Part of a small language model's weights.
Size: 13 layers, width 256, 2 heads of 128, MLP 704 GeGLU, vocabulary 2048, 24.3M parameters.
Architecture: RMSNorm before each block, rotary positions, no biases in attention or MLP, some layers without attention, local attention windows, shifted keys, hashed n-gram embeddings, a smear gate, learned residual scales, skips across layers, capped logits.
Training: a variant of Muon for these matrices, 418M tokens, 12757 steps.
Each number is 50 + 10 x the weight over its row's rms, rounded and kept within 0 to 99. Layers, rows and columns count from 0. The size before them is the row's rms in percent of the matrix's.

# layer 5 MLP down, 256x704, rms 0.114, rows 80-119, columns 352-527
095:60 62 65 51 50 36 63 77 48 50 61 55 58 63 34 46 23 43 47 73 46 41 55 52 56 54 39 45 63 41 45 44 56 34 53 55 47 56 54 54 43 41 49 58 41 43 45 27 40 54 31 48 64 44 49 35 38 48 44 58 60 57 62 55 63 45 37 47 61 51 65 44 47 54 63 48 42 61 57 52 45 49 47 73 40 40 46 38 45 52 50 33 54 54 60 66 41 45 47 41 39 47 34 60 64 66 54 47 58 55 61 34 50 40 36 37 48 34 45 70 35 44 62 48 46 64 52 43 36 41 51 47 64 52 59 27 49 56 54 52 35 65 55 50 61 45 43 48 48 41 42 53 40 66 30 58 49 58 44 49 41 54 39 48 52 27 47 44 53 57 63 55 42 36 63 29
106:50 38 53 49 56 38 44 52 27 49 62 48 39 50 43 41 55 45 49 41 36 45 34 52 48 36 54 53 46 51 38 32 65 53 47 49 58 36 48 52 54 48 38 29 67 50 43 49 47 51 52 52 48 54 45 51 53 45 55 59 71 47 64 57 66 42 60 52 47 59 42 54 51 60 58 42 49 65 68 36 53 63 48 80 44 37 65 45 43 40 49 63 53 41 68 53 46 45 47 67 63 53 46 48 59 45 51 35 39 60 54 50 39 50 64 71 48 59 47 44 32 39 63 47 43 54 54 35 56 49 37 50 41 37 46 45 52 61 64 65 34 37 48 71 44 48 70 64 56 29 35 69 44 59 47 59 47 60 64 60 40 47 44 48 49 61 63 58 44 57 44 61 48 43 39 44
097:56 40 59 39 54 52 51 53 51 52 45 31 58 63 42 43 46 52 46 66 62 49 45 58 43 55 61 80 62 49 46 62 64 34 42 53 55 66 58 43 37 61 38 47 35 73 52 56 30 45 77 40 45 28 56 36 54 33 55 46 38 59 44 48 44 49 42 58 55 46 49 37 44 43 56 63 42 40 34 75 63 49 53 41 40 40 47 55 44 59 53 26 65 53 42 55 56 60 39 50 48 56 37 66 50 44 32 56 37 51 50 61 52 45 37 44 66 59 57 30 48 46 44 41 25 62 55 51 67 51 47 30 59 69 64 57 70 60 36 53 57 37 47 67 59 63 40 49 45 58 53 57 59 43 57 62 27 53 52 57 52 53 58 40 44 59 46 69 45 43 39 60 39 43 56 54
103:48 55 54 43 53 59 53 42 70 50 37 43 69 64 68 41 30 53 52 50 46 44 55 53 55 57 53 52 56 37 73 59 49 42 42 60 49 59 53 50 37 48 63 65 65 61 49 61 51 37 50 49 59 59 24 58 22 55 55 46 52 55 46 62 59 53 36 52 56 39 59 37 36 38 47 63 40 55 57 56 55 37 57 62 47 47 30 49 60 54 64 42 40 49 52 32 44 33 42 57 44 52 41 68 33 44 52 35 60 50 42 58 44 36 50 43 54 64 47 48 68 40 51 50 50 45 39 47 52 57 37 56 42 32 41 44 63 42 39 41 41 40 41 43 58 50 48 67 58 37 44 54 57 42 53 31 33 33 55 61 32 54 46 41 47 43 53 45 36 42 41 56 48 60 52 42
099:55 45 67 42 38 47 55 48 34 72 66 28 69 62 56 38 47 62 49 56 58 49 30 60 59 79 54 75 53 38 60 47 66 65 38 49 60 73 22 39 44 59 44 54 50 56 55 63 61 36 38 43 54 55 37 63 52 41 36 62 47 29 41 57 60 45 37 56 59 52 50 52 49 44 64 56 58 34 47 73 49 43 45 45 41 44 52 52 49 50 42 54 66 38 60 59 44 45 54 43 56 33 53 37 46 42 49 51 60 45 60 40 54 52 58 54 51 60 39 47 39 53 53 43 53 58 46 56 46 31 49 55 53 43 43 49 44 47 78 48 45 36 27 50 61 60 52 38 39 41 55 38 59 56 43 67 38 48 47 52 54 42 65 58 37 55 55 44 63 33 64 47 61 42 45 41
097:51 49 33 55 45 47 27 59 53 57 43 42 56 49 48 36 51 43 38 39 45 48 46 52 35 45 60 41 60 47 39 57 43 33 54 53 57 44 57 48 48 54 47 52 66 63 59 63 46 40 42 60 43 47 24 56 60 35 56 44 54 45 41 47 39 52 58 48 36 40 53 53 67 83 57 62 46 56 40 34 49 61 50 46 45 37 45 54 41 48 33 60 48 50 56 65 31 48 65 31 64 34 39 63 38 50 46 60 57 45 56 49 60 51 26 56 52 38 58 61 66 48 60 50 40 47 51 54 50 45 50 54 50 67 53 66 40 50 51 66 45 56 51 51 45 28 47 52 44 67 59 38 46 56 61 34 27 51 44 46 80 63 54 49 52 72 51 56 41 48 44 37 52 47 46 40
098:55 60 51 61 39 47 46 36 38 58 37 61 45 54 37 59 60 55 39 42 64 51 44 62 68 45 56 54 44 61 36 46 53 55 41 46 45 62 43 51 39 62 53 52 58 46 55 60 36 45 54 66 56 51 51 45 46 43 73 63 61 48 55 50 53 56 54 63 27 56 53 64 67 57 39 49 44 46 59 33 32 53 50 60 54 58 57 42 46 42 60 48 53 46 56 50 50 47 58 53 57 69 30 69 64 57 46 46 37 57 27 37 45 45 55 47 53 57 45 60 35 38 49 59 74 61 65 53 56 42 47 43 38 43 38 38 68 59 51 46 56 36 48 39 60 69 49 33 43 60 50 51 76 61 46 41 62 51 55 64 57 73 38 45 40 43 49 37 55 50 32 53 64 49 69 44
094:58 44 56 39 34 43 59 42 52 62 51 42 35 63 41 51 66 48 58 56 56 43 59 58 51 41 36 54 44 60 34 40 46 45 38 51 56 30 46 30 47 60 54 49 47 42 43 58 34 57 48 52 53 31 53 42 46 40 42 53 45 48 50 58 49 46 58 37 58 61 53 57 48 68 65 59 53 53 41 47 48 58 41 59 48 39 50 47 36 64 42 52 53 59 49 41 51 61 56 75 63 50 48 60 46 48 32 48 59 44 48 68 44 55 80 56 52 57 63 55 58 58 39 68 51 51 56 57 59 49 45 41 47 56 57 53 54 43 53 40 37 53 76 58 52 64 44 67 39 63 65 52 25 50 67 48 29 53 39 58 48 54 62 32 57 48 60 41 54 52 62 47 55 50 58 44
102:53 50 70 29 30 34 46 55 52 43 35 44 56 55 45 50 25 52 50 48 60 40 57 58 41 44 53 46 50 62 52 47 59 51 49 46 47 56 33 48 63 45 69 43 44 52 57 35 64 35 47 39 50 51 50 29 47 59 58 48 62 50 46 38 54 51 43 50 58 71 54 36 36 28 63 42 37 43 43 49 44 47 44 66 62 49 57 82 60 51 69 49 44 47 65 44 51 39 51 58 35 36 47 46 63 52 53 56 53 32 53 55 65 51 44 58 34 46 48 59 55 48 39 57 58 50 55 53 62 55 41 66 47 47 48 50 36 40 45 60 64 51 55 47 50 57 63 17 58 56 58 57 42 45 52 47 42 50 55 44 57 35 53 47 41 51 49 59 49 67 48 36 46 45 69 43
099:49 44 61 50 49 58 39 48 77 54 46 47 54 50 71 30 38 46 55 57 68 59 54 39 36 32 53 41 55 27 61 53 59 64 55 46 57 44 39 41 56 47 48 43 45 43 56 61 59 53 57 49 65 36 52 25 47 46 54 41 52 44 37 62 46 59 35 35 31 41 53 62 55 38 30 45 49 37 61 53 56 51 51 50 63 82 36 46 53 66 65 53 44 50 53 52 33 54 60 55 42 53 41 53 39 53 41 42 51 51 47 62 66 54 55 56 58 53 58 38 50 54 49 53 50 50 38 45 57 28 38 50 61 57 59 49 42 48 53 37 49 53 45 46 47 52 51 39 66 35 44 52 32 47 66 38 53 41 55 49 47 55 66 46 48 67 42 43 64 47 51 68 28 44 44 63
098:33 55 62 40 39 29 51 56 52 50 46 35 35 56 59 38 72 55 60 34 51 51 65 28 53 43 52 64 52 60 53 50 61 45 51 49 39 58 40 48 51 49 44 59 28 47 62 50 32 42 53 52 54 39 44 57 50 44 57 50 64 57 37 41 32 44 48 57 40 36 53 36 55 57 70 54 49 68 45 43 43 47 43 41 52 43 52 61 69 49 64 50 43 58 41 51 48 38 38 57 58 53 53 38 59 48 40 48 49 51 54 53 46 60 40 42 35 66 35 40 36 50 52 47 87 59 41 46 57 79 33 57 42 52 43 68 51 45 52 30 43 46 56 56 63 50 41 57 45 61 66 59 57 50 44 53 58 36 55 59 50 44 66 49 38 45 47 69 51 33 46 64 45 60 64 61
098:54 56 46 49 54 56 38 53 45 57 53 57 49 58 67 53 46 65 36 39 52 42 52 61 45 67 55 35 45 36 44 51 32 34 54 34 49 52 38 45 61 52 56 54 59 71 50 54 37 42 45 42 60 55 58 49 64 49 39 39 48 58 65 34 58 48 44 65 57 40 55 61 53 41 58 59 65 37 47 44 51 50 53 43 41 36 49 57 50 43 74 31 44 48 51 51 57 52 57 50 38 55 49 58 49 57 38 41 56 50 71 55 57 45 37 40 53 49 48 37 54 54 44 40 53 61 57 53 47 61 51 47 68 51 51 40 46 49 37 52 53 57 54 52 56 53 45 53 60 30 46 50 39 71 37 57 55 36 59 43 54 46 68 40 61 56 49 48 51 32 33 64 60 55 51 52
101:54 60 61 49 45 53 44 64 50 45 47 41 58 51 47 50 41 52 55 60 49 57 41 50 62 50 39 51 45 70 53 60 55 37 48 44 52 55 45 69 32 46 49 38 57 52 39 56 46 44 38 65 52 50 38 45 53 64 52 74 53 46 47 51 64 43 30 54 55 47 62 51 52 71 53 45 50 51 37 35 65 69 67 72 53 49 71 48 56 65 54 45 76 47 49 65 38 59 43 42 61 42 56 43 47 44 48 43 54 50 65 49 52 43 52 49 60 44 40 45 51 34 41 73 34 55 61 49 45 42 67 60 56 45 50 60 48 29 57 51 65 57 54 29 68 46 45 49 67 46 58 46 48 47 57 57 48 68 63 52 51 24 50 31 56 52 50 39 36 41 43 29 60 57 55 38
096:48 23 58 29 49 56 38 65 62 57 50 34 27 44 55 49 69 62 42 57 44 47 55 54 51 58 36 62 39 58 51 47 55 54 47 60 32 37 43 38 42 62 49 36 48 55 51 47 48 44 36 52 56 56 49 43 57 59 43 64 56 50 42 58 48 59 42 59 59 39 33 40 59 42 56 64 49 46 48 68 21 64 54 45 64 41 51 54 46 47 53 46 59 63 57 60 46 61 50 50 28 48 32 45 59 49 55 51 76 49 48 66 55 48 43 55 42 65 54 40 52 63 60 71 52 49 72 53 40 56 47 48 57 41 51 40 53 41 55 68 67 53 43 60 38 48 28 49 44 44 49 56 69 47 44 53 54 52 58 50 56 50 34 51 59 78 34 43 57 51 51 52 43 54 60 58
100:42 43 30 50 48 54 49 45 47 62 59 62 27 47 47 53 59 51 47 57 50 49 53 68 53 49 42 53 41 59 43 62 35 48 55 52 62 53 56 52 50 33 58 44 45 64 62 54 27 29 60 51 48 45 52 48 55 50 50 40 61 58 59 65 47 58 59 48 69 57 51 56 36 23 44 52 70 58 50 61 56 48 42 45 60 48 52 41 57 28 37 61 52 55 48 42 48 62 50 50 52 56 53 31 43 55 54 37 33 59 56 55 32 61 55 61 64 42 47 68 63 45 58 40 76 57 47 49 32 47 47 55 45 33 44 51 47 57 54 47 42 64 54 74 52 47 51 57 60 40 51 34 59 60 68 39 44 43 54 51 48 41 59 35 74 56 43 48 43 46 57 45 57 48 51 35
099:60 36 47 32 57 44 39 51 45 59 53 37 45 51 43 50 44 52 44 53 62 48 59 45 49 51 70 45 52 41 57 39 45 45 64 43 39 53 40 59 66 55 39 62 60 44 60 40 62 63 49 50 60 51 52 54 53 57 50 51 36 59 34 28 44 60 60 52 43 50 36 52 50 45 67 61 52 61 67 44 63 55 44 47 73 32 40 55 38 51 71 60 57 39 37 51 47 48 45 59 52 46 41 53 61 42 52 57 51 48 45 57 43 51 50 52 43 45 49 53 23 57 55 44 42 55 50 66 44 54 51 64 37 50 52 49 54 47 35 63 42 48 59 52 44 54 57 40 60 60 55 38 61 44 63 43 66 70 49 53 52 46 55 61 21 48 42 46 60 41 55 59 56 57 63 54
108:66 58 36 47 43 42 57 47 56 47 40 54 31 39 54 40 70 56 48 56 51 40 47 44 47 65 50 57 54 46 64 54 59 49 49 52 66 52 78 46 43 65 45 51 41 75 51 54 69 34 58 50 34 42 48 49 65 46 37 62 48 60 49 39 58 33 60 51 58 36 44 57 32 60 46 56 47 33 59 68 39 43 49 46 47 45 44 42 51 44 52 49 45 34 61 49 43 37 28 65 42 53 52 38 50 53 58 52 54 61 41 38 48 51 59 38 54 56 76 44 48 53 58 44 46 52 48 58 57 48 43 52 50 49 57 43 48 55 33 75 59 56 35 37 60 36 45 47 50 46 53 68 73 49 41 37 71 51 53 75 68 44 55 59 44 44 55 52 50 43 53 36 43 52 44 48
101:57 46 37 31 46 73 57 49 59 57 51 40 57 58 52 52 28 65 56 62 63 57 53 58 24 50 65 44 58 52 68 37 54 59 56 59 41 37 49 52 56 51 52 55 57 53 39 53 51 61 40 48 50 55 67 43 53 53 58 67 45 43 62 56 50 61 71 52 54 47 45 58 51 55 50 52 63 28 46 39 39 48 74 53 34 43 57 44 71 46 62 54 50 57 55 50 57 42 61 40 41 45 56 53 49 49 43 55 61 42 60 53 44 51 43 64 46 66 57 33 79 44 53 50 34 51 47 59 42 65 46 65 46 47 44 27 58 46 51 48 57 42 52 49 58 58 51 31 41 62 47 59 49 61 48 41 49 67 59 57 40 51 62 35 61 40 52 45 65 62 43 65 39 41 55 57
104:45 56 50 61 38 51 37 59 35 77 51 16 38 40 36 53 41 56 43 28 71 45 44 56 57 36 38 42 43 56 50 49 61 64 41 45 41 58 48 37 57 69 76 53 55 42 41 50 47 58 73 54 57 43 51 50 51 51 63 38 46 60 51 44 72 54 54 42 53 39 47 72 51 44 47 50 37 59 61 48 46 46 28 51 60 48 58 54 49 49 42 45 34 49 61 61 65 32 58 40 47 36 57 59 60 26 46 43 63 40 40 53 49 50 59 44 62 50 58 45 43 51 53 52 57 34 38 40 44 40 50 58 48 49 54 50 54 39 59 53 64 49 66 49 48 34 51 71 60 71 49 37 61 48 39 59 37 60 52 51 49 54 51 33 53 61 43 54 47 45 68 51 47 53 47 58
093:47 67 42 57 50 57 49 36 39 44 65 62 63 44 34 49 42 51 47 59 58 49 41 54 50 55 62 56 55 52 40 44 43 37 39 58 52 45 48 67 34 90 36 49 52 42 51 47 50 49 60 51 42 52 68 48 52 49 38 51 42 57 58 43 69 54 42 61 60 37 67 65 32 43 44 55 42 48 47 56 49 47 58 35 57 41 40 52 42 48 50 45 50 62 46 31 55 52 51 34 51 44 36 49 53 56 37 57 56 40 39 66 56 42 62 48 41 45 69 42 39 48 45 45 48 59 60 51 41 37 45 53 52 70 49 33 52 53 62 44 37 72 47 49 40 59 44 36 30 46 40 46 37 42 38 35 61 51 40 29 56 41 64 41 53 44 57 41 39 42 54 49 49 54 48 35
101:52 60 47 42 41 41 65 43 44 35 62 32 50 50 37 47 42 35 44 49 46 44 63 46 68 63 29 38 63 53 42 46 74 43 40 39 38 42 34 50 43 51 44 58 59 58 61 35 49 44 44 56 31 38 49 36 39 68 43 61 38 43 41 52 49 38 46 47 71 49 67 32 50 32 48 50 60 44 45 51 74 38 47 69 58 37 63 49 48 43 50 57 35 45 54 50 58 55 64 55 51 59 54 51 50 46 66 59 45 57 58 48 51 48 51 46 41 45 47 49 49 49 58 35 46 55 58 58 56 54 27 43 60 50 54 41 39 30 45 43 48 56 38 63 59 46 58 53 50 50 54 35 52 34 50 56 61 50 59 32 46 60 61 37 65 38 50 37 47 59 38 60 50 52 69 42
096:58 54 47 59 46 53 40 53 70 52 40 33 44 60 53 55 26 52 48 58 52 31 59 66 73 57 51 58 46 63 51 41 58 48 49 51 51 49 63 45 42 29 45 38 45 52 58 43 55 47 36 38 48 54 48 54 58 39 52 65 49 43 58 52 37 50 48 49 69 51 56 75 47 48 61 38 41 39 41 59 50 52 28 48 55 34 51 51 52 36 43 56 76 53 47 63 44 44 49 62 42 70 73 48 62 41 38 50 41 41 37 63 61 51 63 52 56 59 49 47 58 55 53 50 64 49 56 50 54 47 27 36 55 38 56 54 67 64 58 56 58 43 47 42 43 48 48 36 40 41 48 53 71 43 48 47 51 51 48 52 49 58 50 53 53 50 55 62 60 54 51 41 47 43 54 51
097:39 44 61 65 74 57 55 58 32 47 57 43 45 61 47 39 47 47 50 30 44 55 31 48 71 38 49 52 49 55 35 45 50 54 48 57 67 36 23 52 71 46 51 47 51 53 56 48 49 57 50 49 49 43 41 36 64 65 53 61 42 47 53 42 50 52 54 56 46 36 46 43 52 54 47 45 51 73 55 48 65 54 46 28 38 50 52 60 46 42 39 66 61 61 55 64 41 54 47 47 69 41 51 39 47 51 56 53 59 50 30 52 53 58 42 58 46 64 50 39 60 61 48 46 60 45 55 44 63 42 52 71 32 39 55 35 32 36 52 45 60 46 54 49 48 49 46 36 60 79 47 38 59 58 53 45 68 43 41 50 52 67 67 37 48 76 49 57 62 47 41 45 57 52 60 33
103:47 46 56 56 40 48 45 41 59 57 60 56 29 41 60 57 63 49 63 57 44 40 49 74 63 49 50 53 55 56 43 61 47 45 60 48 29 45 54 36 54 45 35 38 44 39 35 56 53 38 49 50 56 49 60 42 56 53 60 53 56 51 39 39 80 41 32 51 45 54 42 34 41 40 60 65 42 28 56 32 51 45 51 45 50 59 58 48 33 52 61 45 59 48 50 58 51 67 45 68 35 47 57 52 61 35 46 50 56 48 26 67 54 50 51 40 54 60 46 51 45 58 49 46 37 45 38 51 59 57 45 54 56 48 51 69 57 48 52 50 71 37 46 66 53 60 42 52 52 64 59 42 33 44 55 46 60 40 60 42 38 43 68 62 56 57 42 59 28 34 49 52 53 47 57 63
094:57 52 50 48 39 48 43 48 56 50 53 44 48 48 48 48 38 43 30 44 54 52 48 53 51 50 44 43 60 55 40 62 45 50 46 50 56 61 61 36 74 48 63 49 62 47 48 59 61 64 56 54 41 60 55 46 40 44 50 54 46 59 49 55 36 46 53 49 60 42 39 43 41 53 35 50 57 32 50 55 39 42 33 56 60 57 44 40 77 47 71 53 58 48 66 44 53 59 54 39 40 59 55 66 63 77 41 40 50 66 62 57 54 53 57 54 61 52 42 53 65 55 56 54 63 33 43 46 53 53 51 53 50 64 55 53 36 53 65 60 60 60 46 56 59 54 35 51 47 49 47 39 52 40 38 58 73 57 34 56 58 65 53 57 51 49 55 48 53 52 41 24 35 43 34 54
102:48 40 49 48 43 68 37 49 57 41 40 43 62 47 52 63 56 70 45 41 53 49 37 70 49 62 36 52 40 44 54 52 42 64 54 54 63 48 65 53 27 52 34 38 60 62 34 43 56 54 60 67 63 43 61 59 67 61 42 28 45 43 47 36 62 46 54 70 39 42 52 70 47 47 52 42 50 46 49 47 35 51 54 50 63 60 65 42 35 37 49 51 53 42 54 53 55 42 58 55 55 33 52 68 53 49 51 42 58 35 59 41 71 45 57 65 63 58 52 59 50 47 54 77 54 46 29 54 64 51 58 32 53 40 31 56 44 48 58 46 64 56 32 59 56 47 38 44 51 40 59 47 67 53 50 33 33 33 48 62 61 28 54 54 67 76 55 47 59 25 57 50 52 33 51 49
094:34 61 42 34 49 44 37 32 55 35 39 35 42 38 40 43 46 52 46 62 64 49 50 52 47 64 53 42 29 45 53 30 42 48 55 56 56 54 50 27 46 50 39 44 34 49 49 42 51 57 46 33 48 38 33 49 52 53 41 43 42 45 53 38 35 40 48 32 64 55 55 60 31 30 53 52 53 48 44 68 56 42 33 48 45 60 72 41 58 32 46 59 42 46 37 63 51 36 57 45 42 40 68 53 48 54 50 40 55 56 70 59 59 45 60 35 64 35 47 52 44 53 34 53 63 68 55 46 57 53 57 38 63 54 47 56 50 47 40 57 38 40 57 37 55 27 50 68 59 32 59 31 48 50 56 65 54 25 35 44 56 61 66 38 49 47 49 43 58 44 53 56 47 57 40 54
100:59 50 50 50 54 58 45 40 50 38 46 51 41 55 45 37 48 48 68 56 62 48 38 44 46 44 53 55 38 55 51 60 68 50 49 47 48 63 58 56 55 43 66 55 35 56 41 67 33 33 62 48 58 28 57 38 62 74 45 41 36 50 41 66 55 58 50 60 44 55 53 57 50 72 34 49 44 47 43 35 58 50 68 50 56 55 64 58 38 50 29 48 54 49 53 56 61 51 63 44 44 63 39 50 61 57 62 61 52 45 45 36 52 56 62 56 34 52 63 54 63 57 64 68 35 62 66 42 52 53 38 62 39 68 53 54 28 38 55 58 41 46 46 57 48 53 54 56 53 55 52 37 62 36 58 68 49 45 41 48 51 41 51 62 55 69 51 54 47 55 48 64 51 40 39 20
102:47 38 51 61 56 51 57 63 44 55 50 51 51 56 53 39 48 37 58 33 52 44 61 42 37 50 49 60 65 43 37 63 50 49 51 57 54 35 55 52 38 72 49 46 41 44 69 60 49 39 51 52 43 54 33 57 55 62 56 53 43 55 65 52 49 56 39 61 52 59 36 62 52 48 48 45 43 72 52 47 60 55 55 47 54 43 50 63 53 56 58 48 47 44 56 53 43 64 61 64 22 54 40 48 33 48 46 41 51 42 41 50 40 49 46 47 61 55 33 55 48 36 48 28 61 49 59 59 52 53 34 61 60 42 58 64 68 52 44 34 71 52 70 35 53 52 48 62 47 55 30 53 54 41 47 54 39 46 62 67 54 67 63 56 62 42 41 66 29 44 54 53 53 57 43 35
097:47 61 38 50 42 56 42 60 39 51 44 68 48 37 52 48 50 51 52 36 46 44 63 50 52 45 47 62 51 54 39 39 62 56 46 41 59 70 58 52 46 65 58 47 39 66 41 54 37 72 50 57 34 52 51 79 45 46 54 45 59 57 45 50 55 44 42 52 42 47 49 35 43 55 47 59 52 50 63 49 56 48 54 67 57 42 64 54 53 49 44 43 53 56 60 56 38 54 38 56 54 53 45 51 48 41 60 56 61 58 51 50 39 54 53 51 35 42 37 50 61 57 58 43 61 44 49 47 51 39 56 50 76 53 36 45 56 51 50 35 50 55 61 65 44 65 48 25 48 61 42 34 66 62 38 56 45 25 45 61 51 58 42 59 62 59 53 33 53 55 54 58 62 54 62 70
104:82 41 78 60 43 48 54 52 35 38 55 58 47 54 40 50 40 68 41 60 42 59 39 62 53 43 55 52 64 52 43 57 35 61 52 48 71 43 54 33 54 59 43 52 51 53 60 61 43 41 48 46 51 64 48 36 43 51 46 55 42 46 47 43 45 58 53 45 59 45 44 47 58 57 48 51 50 51 47 67 50 62 53 54 41 41 41 39 65 56 57 49 61 60 25 45 47 47 28 40 57 53 47 61 47 40 50 65 34 30 44 63 62 61 42 49 46 46 43 38 36 41 46 43 30 57 61 31 39 63 57 40 41 47 46 54 60 42 53 34 49 52 49 41 42 53 43 65 42 48 44 32 47 63 61 44 67 57 41 50 38 67 50 61 52 45 37 38 55 40 47 44 60 51 41 59
099:47 47 37 45 55 53 42 21 58 50 61 47 54 46 55 55 52 29 65 36 59 64 48 51 68 39 47 55 48 39 71 50 53 53 64 51 63 39 52 57 53 58 58 45 47 48 46 53 55 65 43 53 52 42 57 32 59 62 47 50 39 25 55 44 47 61 73 33 63 46 55 53 56 56 53 54 48 54 63 48 28 37 42 53 51 51 45 51 40 57 36 44 35 48 41 47 39 56 59 58 35 41 43 49 42 39 53 49 46 43 25 48 50 59 46 57 88 73 38 58 29 49 57 58 63 69 53 55 44 23 48 47 41 50 40 51 69 44 44 57 70 57 60 48 48 58 46 41 34 32 60 50 63 63 65 40 51 43 51 49 46 44 51 56 49 37 50 42 47 43 46 46 52 53 52 30
094:49 55 30 52 62 41 46 43 56 40 64 65 56 43 47 41 61 56 51 60 39 36 56 44 36 37 46 43 62 49 51 39 75 55 56 34 54 40 54 46 65 50 52 43 43 46 35 48 30 57 67 58 44 55 41 43 56 46 56 53 58 46 27 44 58 41 53 44 58 46 32 57 44 43 49 63 43 38 69 54 50 52 58 31 45 76 65 49 51 42 36 53 57 65 49 34 34 56 37 56 41 42 49 46 51 62 35 49 49 51 41 37 42 59 70 47 55 49 55 71 33 37 61 38 62 65 57 47 39 41 47 49 46 57 41 44 65 60 58 62 49 32 46 73 59 54 55 55 49 31 47 54 53 64 36 52 55 50 26 50 41 62 52 64 44 44 66 42 61 52 52 49 54 58 53 46
102:50 37 65 22 54 56 63 40 66 63 47 33 43 61 55 48 33 52 49 53 61 54 56 43 42 47 55 51 58 56 44 43 58 61 45 37 67 40 54 50 50 49 64 54 40 50 47 51 55 31 46 50 54 45 39 63 56 44 54 42 45 48 55 48 63 50 49 66 54 43 49 55 47 41 63 34 44 58 65 36 49 42 45 38 59 53 60 39 71 51 54 43 58 64 54 49 50 33 35 41 48 45 52 48 52 49 46 47 59 63 24 62 46 33 40 46 45 50 40 42 46 51 37 62 38 48 57 57 60 54 55 55 62 55 46 56 52 63 41 56 47 63 51 62 54 19 53 52 51 39 38 45 51 52 63 40 51 56 46 52 59 49 38 39 46 43 42 47 62 59 60 50 45 55 36 55
099:36 50 37 60 54 44 48 70 57 57 65 53 60 26 37 59 58 51 55 52 36 51 49 45 34 53 45 47 51 55 45 46 34 24 36 45 48 53 59 41 57 45 62 48 49 49 60 74 56 45 48 44 31 38 52 31 46 38 47 46 57 48 28 33 57 45 65 41 70 50 50 56 59 69 52 44 41 52 56 51 62 42 58 41 46 44 36 51 59 35 43 67 51 60 44 49 37 57 64 54 51 43 58 27 44 51 57 39 60 53 44 53 50 49 42 52 51 50 43 56 51 66 55 59 52 29 52 68 37 63 71 49 48 77 53 41 61 48 53 47 47 55 54 50 35 49 61 42 46 53 62 54 61 52 33 54 39 56 60 56 58 65 42 54 52 51 63 35 48 59 57 63 46 59 49 45
096:43 60 49 39 57 63 58 34 45 50 61 54 43 63 51 51 42 52 53 61 27 38 53 47 49 41 58 45 47 50 53 49 42 68 48 47 51 32 46 45 38 44 26 67 52 60 49 63 52 28 65 44 64 35 82 63 56 64 42 46 47 53 62 47 70 67 58 49 58 78 69 60 42 50 45 35 45 79 51 49 36 50 18 60 33 42 57 66 35 31 64 46 69 30 58 53 39 63 53 49 61 31 52 60 49 42 43 56 67 63 39 47 46 60 48 41 48 53 33 43 54 46 46 58 47 35 59 51 52 61 57 43 44 42 63 57 49 55 58 67 55 60 40 61 63 47 42 58 37 37 57 63 40 59 35 51 55 66 56 62 48 64 61 55 61 57 44 40 41 38 49 67 43 45 43 43
095:58 54 36 35 34 37 55 51 48 47 28 67 46 62 42 37 43 43 49 57 38 51 59 57 45 56 33 36 43 39 65 40 60 31 47 53 57 40 56 63 64 56 39 51 58 41 46 65 32 43 34 41 50 63 41 35 49 60 44 46 54 54 51 44 48 57 56 42 52 65 46 40 55 51 52 48 65 40 45 36 34 34 48 60 43 44 52 48 49 42 57 55 39 49 37 49 67 38 29 40 54 49 50 29 62 47 64 60 60 36 43 48 42 36 36 40 53 47 47 51 53 40 38 46 61 38 47 46 49 61 96 57 61 68 44 42 67 51 45 52 57 61 49 33 50 53 60 65 47 40 55 57 49 54 56 46 61 53 50 53 46 61 43 39 57 47 50 36 44 39 48 46 58 62 61 47
099:30 52 59 35 68 46 50 59 35 54 65 49 58 56 41 66 58 53 66 54 53 49 39 38 55 50 63 52 63 54 42 57 51 42 50 45 51 47 41 50 54 47 39 56 46 44 58 59 52 52 50 64 57 62 43 43 47 30 53 39 40 46 33 47 49 54 38 59 49 47 49 30 61 56 40 51 35 57 53 45 57 54 62 43 45 59 43 56 41 42 32 69 62 60 47 52 46 45 42 61 60 55 45 45 43 49 55 59 44 54 57 50 69 66 53 48 46 51 34 63 49 53 56 29 34 46 40 41 40 45 57 56 58 60 71 43 55 51 54 57 58 43 44 42 71 43 53 51 41 58 57 61 32 43 36 53 40 40 53 50 37 53 41 48 49 31 49 54 47 62 70 52 40 54 57 50
099:49 43 60 53 41 44 55 53 51 51 40 48 56 43 49 48 56 53 42 55 48 56 24 46 51 37 46 43 46 59 50 44 51 49 51 58 51 51 46 44 54 59 58 63 62 47 64 33 57 38 59 58 69 49 36 39 56 58 29 57 59 49 79 52 37 51 67 54 54 36 43 56 57 48 44 57 60 45 53 46 61 45 54 54 53 48 74 51 41 51 47 40 53 48 42 47 35 48 51 53 41 41 47 58 62 46 50 37 54 40 42 45 64 56 45 39 35 52 49 43 61 49 60 60 62 50 50 58 50 41 48 42 45 60 48 44 51 55 60 50 59 57 49 48 62 33 54 48 49 52 53 59 51 48 46 48 45 60 47 56 45 34 45 74 57 42 37 38 36 54 48 60 49 48 41 54
102:61 53 35 52 51 47 47 50 25 40 59 63 43 54 40 50 38 55 45 50 55 57 52 43 43 52 64 40 47 43 57 36 39 51 49 50 37 43 56 40 65 71 51 56 56 52 50 36 53 39 45 42 37 44 29 46 50 29 50 39 61 60 18 56 71 48 25 66 47 58 55 58 68 44 53 53 58 60 52 43 45 57 32 33 45 49 56 45 51 57 58 66 52 46 67 49 64 25 24 57 53 45 69 74 56 49 50 39 57 41 62 57 35 55 51 65 54 56 37 68 49 57 46 49 36 32 49 32 55 63 51 59 48 57 46 46 37 49 60 26 69 48 71 41 45 48 48 56 44 46 40 63 54 34 53 50 60 49 52 61 58 49 34 40 48 56 56 32 42 40 59 72 69 53 51 54